Weights of a small GPT-style language model, trained from scratch on English Wikipedia.
Architecture: RMSNorm before each block, rotary positions, no biases in attention or MLP, untied embeddings.
Training: a variant of SOAP for these matrices, 116M tokens, 3541 steps.
Each number is 128 + 24 x the weight over its row's rms, rounded and kept within 0 to 255. Layers, rows and columns count from 0. The size above them is the row's rms in percent of the matrix's.

# layer 5 MLP down (transposed), 128x128, rms 0.216, rows 51-68, columns 0-127
size [105 107 100 104  94  95  88 100 104 104  99  97 112 105  95 100 102  97]
[[112 139 171 124 152 151  79 141 110 158 170 113 146 139 112  92 144 103 128 132 103 139 151 152 129 100 150 100 114  98 102 128 148 170 121 161 115 151 140 107 143 136 169 142 136 143 147 138 115 171 134 152 130 118 138 146 136 131 106 155 152 123 165 136 162 189 138 135 108 152 141 109 119 141 166 133 143 108  87 145 119 108 114 165 121 132 142 178 128  92 150 119 107 132 160 141 115 117 167 127 148 120 140 112 136 146 200 128 126 112 118 168 153 137 133 131 118 166 122 148 107 121 117 182  87 191 147 110]
 [ 80 152 104 141 159 140 135 106 155 111 123 173 142 115 142 111  97 193 153 147 133 126 151  95 118 180 120 152 132 119 126 132 118  96 123 129 138  85 126 169 110 144 137 141  94 113 117 105 131 127 102 115 149 127 118 117 151 132 124 107 146 145  71 119 162 192 103 137 130  94 104 120 135 108 104 134  93 136 117 139 125 117 119 137 177 110 121 121 117 139 105 118 162 131  88 131  93 132 201 106 145 127 131 153 113 114 127 135 107 145 157 112 110 127  96 186 131  97  89 123 136 117 138 146 153  84 112  98]
 [118 153 134 181 146 109  88 132 122 108  80 179 157 140 122 127 163 143 161 138 110 126 147 161 102 151  98 123 103 149 125 146 116 133 151 112 113 116  94 107  47 162 111 114 142 114 144 108  95 122 124 103 154 106 132 191 128 138  99 157  93 119 161 146 108 113 142 130 132 124 122 157 114 116 143 138 166 143 114 131 115 135 140 111 155 101 144 132 136  93  93 128  89 126 139 133 108  85 150 117 133 100 119 110 123 135 119 148 138 147 114 128 141  95  98  93 101 143 131 157 145  98 111  98  76  91 134  81]
 [158 184 106 123 127 166 124 148 140 166 144 126 147 126  88 124 173 123 127 119 163 160 180 109 142 141  91 122 131 105 160 146 144 141 138 101 115 113 105 148  92 116 127 156 125 141  71 142 158 114 126  88 114 128 107 123 132  88 146  97 125 122  99 170  87 131 133 137  92 133 143 121 159 148  74 163  96 147 140 134 132 122 142 111 137 148  99 130 119 127  86 118 129  96 121  95 156 120 112 147 154 123 145 147 126 147 139 126 130 134 123 142 173 159 143 159 126 117 119 146 163 135 195 120  78 134 155  92]
 [136 112  92 139 106 154  82 156 119 155 100  92 113 163 184 123  86 111 140  98  88  94 147 155 167 135  72 105 116 140 111 115 105  67 145 116 106 152 148 134 118 111 154 132 131  97 124 127 215 139 149 112 105  99  76 120 142 105 123 136 130 105 120 112 127 140 135  94 121 166 122 122 128 124 100 139 140 122 113 108 112 140 143 153 176 140 149 123 157 165 112 118 136 151 128 119 132  94 131 110 124 121 130 129 132 104 141  92 139 126 132 132 134 126 110  78 116  97 107  98 143 163  89 114 128 154 116 128]
 [141 127 104 117 123 133 138 136 141 115 113  99 128 153  89 152 157 135 114 131 124 139 102 140 125 121 108 141  79  92 168 112 120 139 111 132 110  89 153  99 120 148 119 115  82  92 114 138 140  97  87 125 106 104 143  94  95 121 119  99 133 132 145 148 157 114 158 144 138 140 129 164 112 155 117 157 146 152 118 129  77 174 139 101 127 115 145 103 149 169 131 153 131  62 127  99  62 134 145 175 129 131 129 140 133 126 120 146 155 167  55 124 138 128 140 147 102 138  99 101 133 113  86  98 144 117  89 138]
 [174 110  96 151 129 127 130 100 132 116 139 113 101 160 100 121 124 153 130 111 124 111 110  99  95 171 123 168 152 113 141 118 154 123  86 100 148 122 129 146 130 116 116  91 149  90 142 113 110 128 124 149 118 136  97 133  94 143 171 142  88 102 140 108 141 119 100 137 134  88 143 125 124 139 156  97  90 135 142 181 162 156 141 155 156  82  86 131 110 131 116 117  69 138 130 137 113  71 131 134 121 155 107 106 167 133 175 124 121 141  88 106 109 129 123 114 154 156 111 147 170 157 144  80  94 139 116 112]
 [102 131 156 131 106 169  94 145 116 155 156 128 127 138 147 133 144 100 132 141 142 116  96 150 115 146 117  61 132 146 145 104 136 122 113  95 125 115 126 163 159 118  92 170 163 131 146  90 100 124 108  72 118 127  76 111 151 110 153 181 135 130 169 147 141 169 112 144 161 146 133 150 154 114 146 120 137 126 109 130 119 156 138 130 121 157 102 139 161  71 144 185 148  91 131 125 123 139 132 187 126 104 128 114  87 117 157 120 174 141 102 110 144 144 123 120 122 167  99 136 109 128 107 145 108 124 136 140]
 [131 117 134 112  86 117 156 119  98 162 119 114 116 142 134 105 158  97 123 144 109 117 121 139 124 111 122 164 134 120 113 130 162 118 119  90 121 125  88  97  91  98 144 139 134 139 154 159 125 115 112 104 115 125 116 132 177 146 124 171 152  79 141 149 121 125 134 150 121 140  91 146 176 120 172  96 144 138  54 114 134  93 134 127 118 155 117 140 113  98 154 120 121 115 145 118 156 131 114 156 144 127 184 109 114  99 130 177  84 132 185 131 133 116  89 160 116 113 127 112 164 182 159 140 165 117 109 128]
 [120 104 131 115 158 131 101 159 133 109 107 150 124 174 108 134 122  76 145 163 134 141 157 142  78 112 136 127 121 151 139 122 156 142 100 124 130 126  63 133 109 138 115 134 142  70  93 156 158 154 173 141 113  84 121 142 123  94 133 102 135 102 190 159  70 122 130 140  92 142 110 113 112 112 135 128 170 106 144 109  99 117 113 137 145 106 129 111 136  87 121 135 122 128 130 122 127 133 164 156 107 108 103 102 139 123  95 123 159 147 184 112  83 123 130 144 115 114 131 159  86  95 128 137 120 141 100 142]
 [133 133 119 121 117 156 130 103 119 112 130 132 144 144 144 103 163 116 117 126 121  85 163 144 149 121 135 130 164 116 134 165 104 152 120 144 131 118 117 128 114 121 133 140 117 138 140 140 113 127 149 107 128 124 112 132 135 113 104 148  88 115 125 113 153 139  89 142 105 160 131 162 124 115 195 121 165 178 114 113 131 147 139 127 151 127 152 167  92  68 127 131 187 122 126 128 135 128 108 113 110 149 133 172  91 158 143 135 174 112 196 151 132 114 139 119 161 155 103  92 152 157  95 116  58 109  85  86]
 [144 145 209 121 170 126 123 165 107 113 180 161 100 143 119 114 156 107 137 154 122 142 137 151 132 140 152 156 158 128 113 143 172 175 144 142 102 138 139 123 116  96 107 126 159 159 105 138  85 145 108 125 127 127 102 183 147 132  97 141 122 103 137 125 154 127 112 111  86 133  79 100 130 150  94 103 117 125 151  97 116 129 134 148 135 124  78 116 161 133 132  96 159 134  81 110 123 133 113 137 105 142 115 128 117 140 162 141 120  96 158 123 126 113 150 168 157 166 135 107 165 105 142  95 132  92 133 126]
 [114 145 110 106  94 103 133  84 149 104 106 109  84  95 125 151 112 115 103 112 111  98 138 137 116 135 164 141 146 124 141 138 102 136 149 150 124 184 119  70 131 134 114 116 106 155 170 108 142 113 183 125 106  90 122 135 124 113  77 124 129 170 113 139 153 131 117 117  98 130 128 144  97 132 104 164 139 143 117 167 164 108 133 136 153 141 130 162 108 119 161 111 155 132 172 106  92 135  98 139 111 103 110  84 115 126 157 100 144 152 129 113 128 141 156 170 139 141 100 108 156 172 114 169 148 118 168  99]
 [130 114 118 133 133  85 159 135 121 107 159 121 138 128 147 138 121 153  96 144 151 143 127 102 137 108 186 177 129 137 173 121 164 138 146 164 136 124 137 136 160 128 101 131 117  95 124 165 153 116  98 163 142 117  97 141 115 159 106 127 133  74 108  91 123 171 127 115 101 103 117 119 157 119 140 158 124 157 159 147 115 120  96 161 107 120 127  88 158 150 146  92  98 178 118 154 111 155 120 113 158 102 176 111 148 105 143  81 106 156 163 131 119 154 142 122 141  80 145 155 103 149 135 120 154 116  94 129]
 [161 139 114 136 123 141 142 124 151 138 183 112 139 118 173 181 143 146 166 103 155  97 151 148 129 140 133 111  82 119 169  89 129 147 105 115 167 173 124 106 142 126 142 122 171  87 110 111 122 127 136 121  80 130 109  98 135 124 117 152 151 128 125 159 170 171 107 101 129  74 136  85 113 116 141  94 147 169 130 119  99 115 117 147 127 123 106 119 135 102 171 128 140 113 105  99 120 106 129 107  80 140 140 107 132 113 132 114 140 113 109 126  90 126 165  91 137 143  84 149 124  86 124 149 124 103 105 100]
 [157 121 110  83 110 137  93 115 127 121 158 134 107 131 136 138 115 121 192 158 110 111 131 158 169 150 120 125 106 153 105  98 118  86 159 163  90 155 109 158 155 134 107 120 110  90 144 126 132 106 147 151 125 107 131 113 140 146 121 112 156  99 126 137 172 117 107 131 129 149 128  91 122 101 156 118 102 136 132 153 106  89 122 120 126 149 121 138 121 183 129  88  97  97 139 117 140 154 123 151  75  90  94 127 137 153 162 123 117 138 142 100 164 173 153 101 135 101  61 109 122 155 168 128 151 139 135 134]
 [177 162 190  96 106 119 141  84 102 154 130 139 121 180 130  80 119 114 128 126 121 117 170 108 160 127 118 137 128 125 152 171 147 115 146 137 129 108 185 143 123 135 135 143 153 136  90 126 135  90 123 142 102 138 132  94  94 122 116 128 141 123 117 111 157 100 118 159  99  85 125 118 135 154 122  99  77 125 112 173 188 129 120  77 151 133 122 134 128 142 116 136 108 168 136 142 181  95 111 137 149 119 131 145 151 128 116 113 142 126 117 110 126 133 116  86 153 135 150  92 139 136 183 115 111 138 111 112]
 [109 127 133 121 118 115 211 150 143 145 103 140 114  91 110 153 137 131 102 152 113  96 128  93 130 125 156 140 130 102 119 141 121 143 123 110 150 113 109 140  93  85 151 139 138 172 148  82 112 105 129 130 166 167 115 123 140 149 156 108 125 121 131 121 154  79 166 107 155 130 128 140 117 112 111 123 109 109 142 138 120 194 140 127 102 102 138 120 135  63 137 160 110 156 129 139 140 100 127  62 184 126 114 122  94 109 125 141 166 128 127 147 173 140 118 116 137 146 125 145 143 162 127 102  85 112 119 124]]
# layer 5 MLP gate, 128x128, rms 0.232, rows 52-69, columns 0-127
size [105  98 107  99  98  88 106 108  87  96  95 101 103 104  89  96  97 101]
[[126 121 112 132 167 145 105 101 116 125 145 135 145  97 139 146 141 163 109 129 129 100 158 141 137  83 110 122 154 142 136 145 124 131 144  99  86  84 103 129 102 130 110 140 132 100 181  88 134  79 101 109 111 121 120 139 154 106 159 136 111 169 111 170 152 192 128 132  80 148 107 129 120 145 107 122 108 138 140 143  98 164 155 170 157 107 110 113 171 139 107 121 144 147  99 150 139 123 134 140 125 103 119 149  95 142 168 126 147 131 142  75 119 111 136 148  91 122 104 120 189 144 164 129 125  97 117  90]
 [132  82 129 141 136 129  98 170 131 184 127 111 132 128 146 161 141 128 159  98 126  66 102 125 116 110 124 156  92 172 128 108 143 132 111 119  98 130 120 139 102 150 145 110 136 138 134 134 142 143 134 121 194 133 148 126 128 117 129 129 139 155 146 126 119  95 116 119  97 110 143  87 108 170 133  75 133 178 130 112  94 121 114 115 115 141 112  93 116 118 121 119  94 128 135  98 163 119  91 149 138 107 182 147 158 173 147 116 125 100 170 151 153 103 145  74 133 139  92 144 120 117  68 147 132 123 129 138]
 [153 102 132 142 158 122 173 132 135 156 142 100 115  90 124  98 103 138 142 116 157 162 140 171 117 111 149 142 144 133 104 145 137 115 125 127 150 136  84 104  57 126  94 183 124 161 118 124 122 148 125 136 126 117 129 133 136 171 194 135 109 125 119  98 147 122 145 159 140 180 101 129 161 172 124 120 134 148 131  80 136  99 109 110 117 115 137 114 139 125 137 113 121  73 136 132 149 148 133 137 149 117 151 137 157 159 128 108 155 144  99 166 134 166 110  87 125 145 103 116 105  94 118 140 102 147 170 170]
 [138  72 113 174 133 134 162 146 150 105 107 147 112 166 127 131 145 108 135 103 139 107 109 152 150 138 119 118 108 118 124 142 167 101 136 117 117 121 129 141 120 107 133 133 131 130 110 132 124 144 102 116 132  88 104 130 162 141 121 122  99 116 166  93 132 132 147 104 139 146 143  98 159 124 133 182 169 101 126 114 154 175 144 101 157 158 137  80 144 173 157 126 157 188 125 118  98 114  97  87 116 129 144 141 139 110 171 114  71 143 187 172 156 125 123  94  98 105 122  89 148 129 130 111 106 113 131 117]
 [ 71 146 170 120 145 156 128 107 124 150 116 180 123 136 104 154 155 119 141 143 132  79 127 112 122 135 146 129 121 132 123 153 107 176 114 140 179  96 107 122 122 128 146 122 102 114 132 167 145 123 133 135 121 123 110  72 135 112  91 108 132 102 151 121 195 127  82 164 122  97 138 143 122 167  97 142  93 137 147 120 102 188 107  97 150 170 131 143 113 106  97 105 129  76 147 141 136 126 150 119 148 123 122 133 114 147  90 129 164 134 141 161 116 137 125 157 123 136 114 131 127 105 105 132 131 154  65 133]
 [142 120 139  85 135  79  86 118  92 113 104 133 163 122 128 149 172 144 107  96 133  97 111 103  85 109 148 114 191 137 140  92 144 129 171  88 134 111 117 133  92 121 114 107 168 172 134 112 104 145 150 183 126 150 109 153 125 142  95 134 130 111 105 103 145 135 164 148 101 142 133  95 129 148 157 149 106 101 141 127  95 115 120 116 108 124 121 138 145 151 161 133 150 146 156 148 109 146 149 113 129 136 163 151 146 164  97 114 112 140 134 136 140  82 124 103 153 146 119  86 100 145 138 133 101 106  97  80]
 [114  99 126 168 109  98 102 146 149 125 119 177 157 108 114 130 107 165 133 118 134 105 176 144 106 118 143 120 109 132 112  83 154 145 134 109 126 162 133 101  95 119 106 111  96 179 186 147 101 151 138 169 111 138 136 146 137 162 146 147 164 144 140 116 129 113 105 158 104 123 112 166  90 136 108 157 143 124  69 139  94  89 170  78 135 120  98 112 103  97 119  83 143 149  90 133 116 126 150 111 157 103 147 144 120 126 115 160 129 138 154 121 140 113 123 145 125 164 101 122 111 140 148 148 106 140 160 152]
 [133  80 139 140 152 123 139 108 130 147 134 122 140 103 175 136  96 110 117 154 121 165 114 165 163 132  96 136 107  86 113 116 124 151 140 137 131  70 112 125 120 141 171 166 125 172 138 120  96 108 122 125 150 146 165 125 127 132 144 172 137  89 146 118 121 143 148 164 103 124 139  87 187 104 108 179 149 142 124 117  87 127 116 130 129 160 150 115 111 115 152 118 140 158 128 170 148 147 127 120 123 122 131 129 108 117 134  58 111  93 112 140 140 106 165 129 152 107 142 117 142 158  74 113 141 173 102 144]
 [125  85 119 143  86  84 151 140 186 137 158 109 107 135 129 168 127 135 107 157 130  99 125 124 121 137 100  86 138 125 194 133 156 113 124 107 129 156 138 121 122 129 140 119 118 114 164 182 128 141 153 126 115 130 125 117 117 132 157 155 118 113  74 162 113 129 172 105 129 152 129 115 117 103 131 130 179  99 138 115 139 143 113 123 165 143  72 126 153 127 165 115 132 136 101 153 133 160 181 107 131 119 149 150 122 120 135 112 139 121  72 155 103 107  91 108 138 141  92 184 116 148 154 162 124 127 126 134]
 [141 121 133 123 138 140 114 138 118 103 120 141 106 170 150  94 154 113 169 117 174 115 112 115  84 124 146 150 129 180 121 113 163 114 114  75 111 149 155 124 117  87  89 160 106 100 149  96 139 137 113 144 130 112 126 136 102 178 124 136 138 132 118 114 118 127 108  97 131 116 127 103 147 108 121 165 138 125 128 146  95 193 141  99 100 150 145  71 162 127 154 132  89 103 107 144 140 113  98 148 176  90  99 104 142 135 125 128 100 132 143 129  91 120 177 103 128 139 156 153  96 153 126 170 147 119 126 147]
 [116 126 164 127 139 162 133 150 110 127 108  99  99 108 104 129 111 124 142 158 157 141  93 183 144 141 160 122 105 132 157 119 109 176 114 136 117 156 107 115 142  91 155  86 151 123 126 108 103 114 155 108 141 149 124 161 100 123 101 134 149  83 131 130 119 133 155 147 115 135 121 101 108 193 150  90 147 161 163 145 105 142 137 120 166 139 177 127 165 136  98  89 106  98 103 123  88 147 153 134 164 167 140 141 132 157 126 156 147  98 103 118 139 128 101 110 129  86 103 164 144 116 148  87 112 152 124 146]
 [ 98 117 120 127 135 101  94 131  94 147 123 171 133 178 138 115 125 141 104 136 136 168 122 145 102 144 145 125 109 120 139 120 169 126 111 152  76  95 100 116 134 120 141 131  99 123 103 140 104 107 120 171 198 144 140  82 133 119 116  83 136 126 128 146 131  75 130 156 105 128 154 129 119 115 143  79 146 126  98 197  99 125 130 115 151 141  89 188 146 154 110 129 113 134 118 110 153 155 155 135 124 130 154 128 132 124 126 167 130 112 139 152 128  90 158 112  95 150  86  97 149 118 141 166 114 111 144 130]
 [109 142 126 129 109 107  78 156 157  99  95 132 136 105 154 124 163 122 124 136 129 128 135 140 153 100 149 130 119 139 158 125 113 122 162 119  79  99 153 138  92 113 132 116 120 147 124 132 163 104 125 167 128 149  90  74 122 156 106 133 145  85 166 150 171 133 108 156 141  93 117 127 117 145  71 144 127 124 152 143 123 144 140 124 125 163 119 121 144 110 113 127  96 106 123 129 130 114 109 155 131 122 112 143  83 144  72 154  82 120 163  90 108 161  98 122 115 147 114 177 120 170 108 109 137 193 142 152]
 [101 141 138 148 140 129 142 102 137 162 123 120 112 142 118 111 155 120 165 131  67  98 144 153 112 148 115 131 122 105 149 163 153 161 123 127 166  74 146 124 123 151 148 158 140  94  83  96 124  82 160 130 123 131  98 168 150  97 134 143 148 118  99 106 121 144 117 151 179 141 119 165  96 128 151 135 126 103 101 139 134 154 156 160 143 135 145  97 119 124 188 146 115 147 126 136 157 173 137 171 122 128  94 147 123 127 140  97 119 127 163 133 126 106 135 139  94 165 141 118  80 142 116 104 142 151 144  71]
 [116 139 132 137 139 171 110 149 106 114 139 116 122 113 125  98 107 151 154 140 128 145 146 118 146 156 168 120  93 103 128 114 138  86 153 156 111 117 133 133 154 151 118 169 121 137 127 104 121  80 140 130 151 140 119 154 146 146 118 123 151  94 164 138 132 102 140 160 106 144 124 126 149 155 161  82 118 107 127 168 151 136 202 146 107 197  96 103 125 117 130 161  99 124 116 105 123 152  90 145 123  82 143 163  90 151  90 135  78 126 140  91 136 139 135 171 132 125 141 156 120 144 164  96  97 127 123  94]
 [ 97 147 169 111 125 144 104 129 128 112 133 150 146 121 110 151 120 109 178 154 136 170 126 130 126 168 198 128 115 140 132 129 126 127 141 116 125 118 164 131 138  78  96 127 101 148  98 159 109 130 136 126 155 148 148 154  64 128 137  96 130 152 142 152 151 133 120 175 133 114 108 103 110 140 129 130 107 145 138  93  91 171 152 143 142 120 141 148 104 115  72 162 148 103 121 142 131 139 107 144 120 117 173 114 116 101 120 211 123 106 141 136  94 146 140 100 122 147  94 171 109 126 114 144 141 101 155 114]
 [147 142 111 131 115 128 113  98 146  96 130 159 134 170 143 115 136 151 149 119 158 105 122 169 115 111 134 140 101  95 147 123 138 135 118 159 115 130 114 156 140  99 176 160 135 123 133 144 174 130 158 138 141 128 158 139  94  91 126 112 121 166  86 124 128  93 137 114 124 144 138 133 142 136  72 127 169 130 121 120 154 130 149 110 172  96 106 129  89 122 158  99 163 147 152 147 100 136 132 125 123 141 110 125 162 153 183 152  56 146 168 130 114 117 114 144 114 168 122 128 117 100 170 168 129 101 153  76]
 [125 164 133 118 139 121  78 195 135 117 121 139 106 141 131 127 124 181  97 123 162  97  96 139 140  85 109 104 123 125 118 184 144 135 151 140 111  60 135 146 135 138  87 144 122 126 131 131 101 124 106 157 137 115 128 122 134 135 111 159 136 113 173 138 156 155 108 131 126  72 119 124 101 155 108 157 106 150 119 146 123 129 111 158 101 175 115 151 138 153 135 131 158 120 124 100  98 130 144 103 118 155 165 105 137 142  95 111 116 150 120 170  89 145 171 138  95 155 153 100 146  79 124 149 144 127 106 111]]
# layer 5 MLP up, 128x128, rms 0.233, rows 52-69, columns 0-127
size [110  95 101  91  96  87  98 110  95  96  97 109 108 106 100 102  94 110]
[[126 118 143 132 151 139 153 102 142 110 131  96 122 124 161 138 126 137 125 127 132 127 146 122 102 104 130 119 167 157  97 108 148 147 123 134 144 108  96 133 118 123 122 155 123 109 131 108 135 129 129 173  96 130 130 142 159 144 142 136 140 132 108 146 170 181 140 160 107 111  75 124 145 186 114 154 108  76 144 156 186 134 165 123 218  81  99 200 160 117 122 150 152 119 134 110 131 110 161 152  78 144 133 123 112 129 143 137 132 150 129 117 121 149 150 107 125 121 129 133 131 119 163  99 106 150 105 139]
 [184 156 149 102 109 121 104  98 122 115 174 172 130 128 160 111 124 125 112 150 125 152 127 154 133 147 137 122 110 125  88  83 137 139 130 139 121 126 141 109  97 144 164 112 145 129 146  81 127 121 141  98 121  72 138 150 157 130  99 109  98  68 133 109 136 141 136 184 162 141 142 194 127 106 116 105 153 128 140 135 177 114 144 120 123 143 115 120 153 105 132 124 151 111 135 146 111 155 101  94 137  97 116 151 139 110 133  99 173 146 100 118 169  89 114 110 102 116 103 127 126 152 155 115  73 134 124 109]
 [148 132  99 116 143  81 117 103  97 142  95 140 161 115 116 142 136 113  83 154  61 109 167 126 125 127  94 135  92 147 118  99 159 157  80 112 131 106 162 133 155 144 144  59 130 162 132 116 134 140 121 133 143 148 109 112 131 108  90 116 141 104 125 131 115 155  89 103 132 148 163 110 121  92  64 147 139 117 121 110 128 133 134 130 149  86 148 127  93 132 122  92 137 130 124  90 189 123 154 186 140 115 126 149 111 132 134 121 140 153 158 117 130 118 142 144 134 113 142 157 143 167  94 123 129 151 120 132]
 [143 160 127 112 104 102 105 131 117 134 164 159 144 109  86 126 155 120 154 131 107 163 142 126  64  99 142 143 151 143 137 111 177 120 130 122 152 125 120 156 115  95 148 121 145 140 152 141 133 110 109 118 165 116 181  76 140  80 130 154 148 158  81 139 107 127  71 153 113 124 131 132 187 121 138  76 108 152 146 134 145  89 167 105  80 128 134 126 143  94 111 109 155 135 137 133 116 158 160 146  99 122 111 132 115 161  94 137 147 105 143 151 138 145 151 140 133 168 145 158 127 118 132 122 142 150 129 149]
 [195 140 113 128 154 148 173 125 131  89 150 132 133 134 128 109 144 115 107 116 112  93 120 145 132 111 105 165 106 119 106 124 122 114 115 101 145 119 125 133 135 136 141 149 107 110 145 111 169 116  85 141 111 109 123 129 138 145 111 173  93  99 161 151 111 132  86 127 143 108  97  96 117 161 143 139  92 155 152 100 111 167 173 119 103 137 123  93  91 184 128 123 138 117 131 137 111  98  82 144  89  87 152 107 146 161 111 133 185 147 154 122 122 124 146 164 134 113 167  90 112 125  99 142 126 124  79 129]
 [156 151 120 106 166 109  90 112 143 102 104 136 155 140 139  88 172 142 117 119 116 106 103 127 100 112  99 129 162 161 128 130 145 138 142  83 101  94 134 131  90 126 115 179 167 169 108 127 121 126 113 114 137 151 149 128 157 134  83 153 140 133 124 129 143 130 168 177 109 121 114 153 107 196 142 121 111  93  98 117  86 145 110 116  89 148 115 133 156 126 184  91 172 122 150 126 164 156 131  96 108 157 161 129 127 154 124 139 127 156 114 121 132 138  96 117  94 136 102 116  97 141 131 126  95 141 111 123]
 [116 128 135 118 108 171  98 143  77 110 131  90 118 154  85 145 122 131 123 120 137 144 117 116 140 131 128 102 100 163 151 148 118 111 106 183 127 104 150 190 163 139 112 151 142  86  67 101 105 107 153 131  87 115 123 100  98 122 119  94 130 162 119 126 123 136 165 108 136 136  96 128 163 115 134 114 108 125 181 154 185 135 115 125 172 145 107 138 185 151 130 150 147 149 141 129 125 162 153 152 134 155  93 126 126 102 134 121  93 130 102 125 135 146 126 136 152 142 106 158 127 149 102 112 143  93 137 102]
 [111 155  97 108 162 112 175 142 147 119 121 103 143 125 159 126 113  90 103 126  92 104 120 123 104 154 147  70 126 155 160 101  99  73 120 127 136 149 174 174  97  97 109  77 135 119 131 120 129 168 132 119 154 129 121 109 160 145  87  96 140 122 136 108 116 147 157 128 126 132  96 169 155 115 123 139 112 120 120 154 146 127 158 133 169 119 150 153  89 151 123 109  74 169 108 107 143  90 119 133  86 151 101  77 107 150 119 112 108 153 105 119 144 114 118 123 157 105 123 116 128 138 116 156 133 141 143 119]
 [131 141 139 123 167 137 162  88 148 165 140 130 161  96 140  93 118 154 153 139 100 135 142 131 173 141 156 144 115 186  67 175 132 129 149 147 160  93 127  93 137 145  99 133 109 152 167 115 147 121 126 157 108 152 144 111 138 121 166 143 115 148 152 178  91 126 106 160  99  70 109 124 159 138 145 123 127 153  97 131 119 132 142 160 130 130  85 164 128  99  81 114 124 142 153 133 159 147  91 136 136 145 105 137 129 152 113 119 141 111 128 147 151 140 121  91 135 166 129 132 177 121 134 100 139 133 141 148]
 [ 97 115 131 126 116 132 133 161 124 120 121  98 101 116  90 154 100 145 129 138  99 155 161 166 153 117 111 135 127  41 133 165 140  90 121 134 116 101 135 110  93 135 166  99 154 150 100 163 144 131 152 119 109 157 121 147 148  89 131 102 133 139  99 101 127 128 176 126 104 127 170  94 124 135 111 103 131 122 127 139 137 101  75 112 135 134 123 127 127 117  99 101 174 139 149 116 111 135 122  73 165 105 163 115 128 163 171  96 137 121 101 152 178 143 149 144 112 123 108 128 140  85 151 143 107 136 131 114]
 [115 115  97 143 112 159 144  96 126 118 124 160 144 134 131 164 105 132 141 135 116 106 163  70 124 103  63  72  90 141 105 127 114 106 148 125 153 148 163 183 125 150 132 166 130 128 141 157 106 127 119 115 120 128 136 131 190 135 145 114 123 191 158 157 125 149 106 107 159 119 124 133 141 119 144 140 152 157 127  93 142 139 152 167  90 108  86 158 112 118 146 186 102 166 124  92 124 113 144 147 106 111 122 146 125  98 129 118  97 152 149 140 149 157 144 114 162 103 107 112 120 132 101 136 138 123 133 134]
 [145 134  82 136 100 166 118 121 141 128 144 111 138 136 126 129 129 124 125 103 114  98  96 119 153 131 127 126 136 179 101 101  91 169 142  99 160 131 155 184 138 149 108 124 148 125 166 125 148 106 167 163  93  93  85 158 149 158 132 169 138 142 182 114 125 140 113  97 141 107 125 146 151 104 122 167 124 141  99 127 193 172 139 147 150 121 106 133 135 132 125 143 173 163 117 124 149 108  87 159 131 103 125 121 151 146 125 129 125 140  90 110 112 128 123 130 146 122 105 132 100  98 127 128 186 125  98  84]
 [145 139 131 131 160 171 160 110 135 156 152 119 150 125 115  77 138 147 105 110 149 154 118 157  90 133  85 143 107 149  75 160 192 187 116 126 133 139 141 135 154 129 149 132 120 126 170 139 114 127 134  91 107  90 130 153 153 163 148 132 157 132 152  97 125 160  96 121 116  91 122 137 120 105 138 152 135 154 147 134 100 144 120 162 120 120 118 101 121 111 118  88 127 149 133 139 151 111 125 146 134  99 152 153 127 129  98 119 120 154 178 161 181 144 183 171 141 119 145 140 139 173 108 106 140 115 125 144]
 [143 173 136  78  90 153 133 113 153 132 127  94 105 124 167 146 136 136 166 142 129 137 136 137 165 154 100  98  85 107 127 133 172 128 145 109 131 134 120 123 148 152 143 165 147  87 115 179 112 121  95 104 112 104 100 124 167 161 114 123 122 151 114  80 128 128 117 129 156 145 116 128  83 132 132 141  98 156 157  73 111 163 167 175 151 116 145 115 151 118 156  86 167 111 147 133 113 163 129 125 126 117 120 134 114  82 138  97 105  95 162 133 103 136 141 103 160 170 122 153 112 108 137 130 121 137 126 109]
 [134 161 120 130 180 147 111 151 140 142 137 146 130 142 111 117 131 142 163 105  82 132 150 115 169 153 178 137 106 119 147 112  99 139 123 119 148 117 138 125 112 127 132 144 135 133 136 139  87  97 123 107 157 122 118 155 122 116 115 159 145 128 122 103 158  80 131 143 148 158 115  99 123 152 157 124 152 113 162 114 137 139 183 121  91 170 100 143  99 146 121 169 146 128 140 121 139 154 126 155 107  76  90 126  82 159 109 122  68 141 143 101 124 115 106 110 135 173 133 153 125 108 154 171 107 181 130 177]
 [105 134 158 142 129 144  75  94 149 154 114 155 105  90  83 109 121 128 147 118 159 137 137 132 122 140 162 142 136 129 176 150 117 121 154 167 135 127  64 146 115 153 146 181  96 150 123 125 120 106 139 149 135  96 143 174  92 124 174 118  93 171 104 110 157 146 147 150 120  84 150 101 133 113 122  98 130 131 162 127  83 128 107 138 117 133 131 110 123 131 127 116 121  85 142 165 137 122 129 105 114 164 138 139 103  83 143 148 149 109 141 123 153  84 169 132 114 141 136 151 165 121 170 167 135 117 124 118]
 [128 108 152 127 101 128 145 140  88  79 143 101 122 114  86 113 135 127 143 145 109 133 143 140  45 132  98 112 128 113 134 143 156 170 123  91 178 155 116 109 116  87  74 145 110  91 150 142  92 152 165 109 145 138 135 123 106 117 131  81 144 153  81 133  92 153 129 163  99 107 116 122 104  87 133 168 121 146 125 120 123 143  93 144  91 114 145 125 137 146 126 155 140 144 120 130 180 150 161 161 110 113 150 111 135 129  96 117 128 113 119 116 114 117 147 140 116 117 167 118 124 170 142 106 140 114 111 161]
 [114  95 154 100 134 121 173  86 100 139 117 121 105 118 132 156 114  97 139 129  96 153 115 137 140 160 141 151  85 128 148 108 109 108 108 139 146 172 140 136 143 166 158 123  61 175 175 162 144 127 147 110 128 131 135 144 107 126 147 140 140 133 123 139 119 118 139 131  95 140 178  83 111 138 170 120 141 112 140 143  97 151 100  89 140 132 144 130 124 134 158 125 136 125 136 135 144  88 124 136 160 150 118 115 113 135 152 134 125 113 116 102 166 148 102 125 216  98 118 144 113 172 124 121 123 101 169 171]]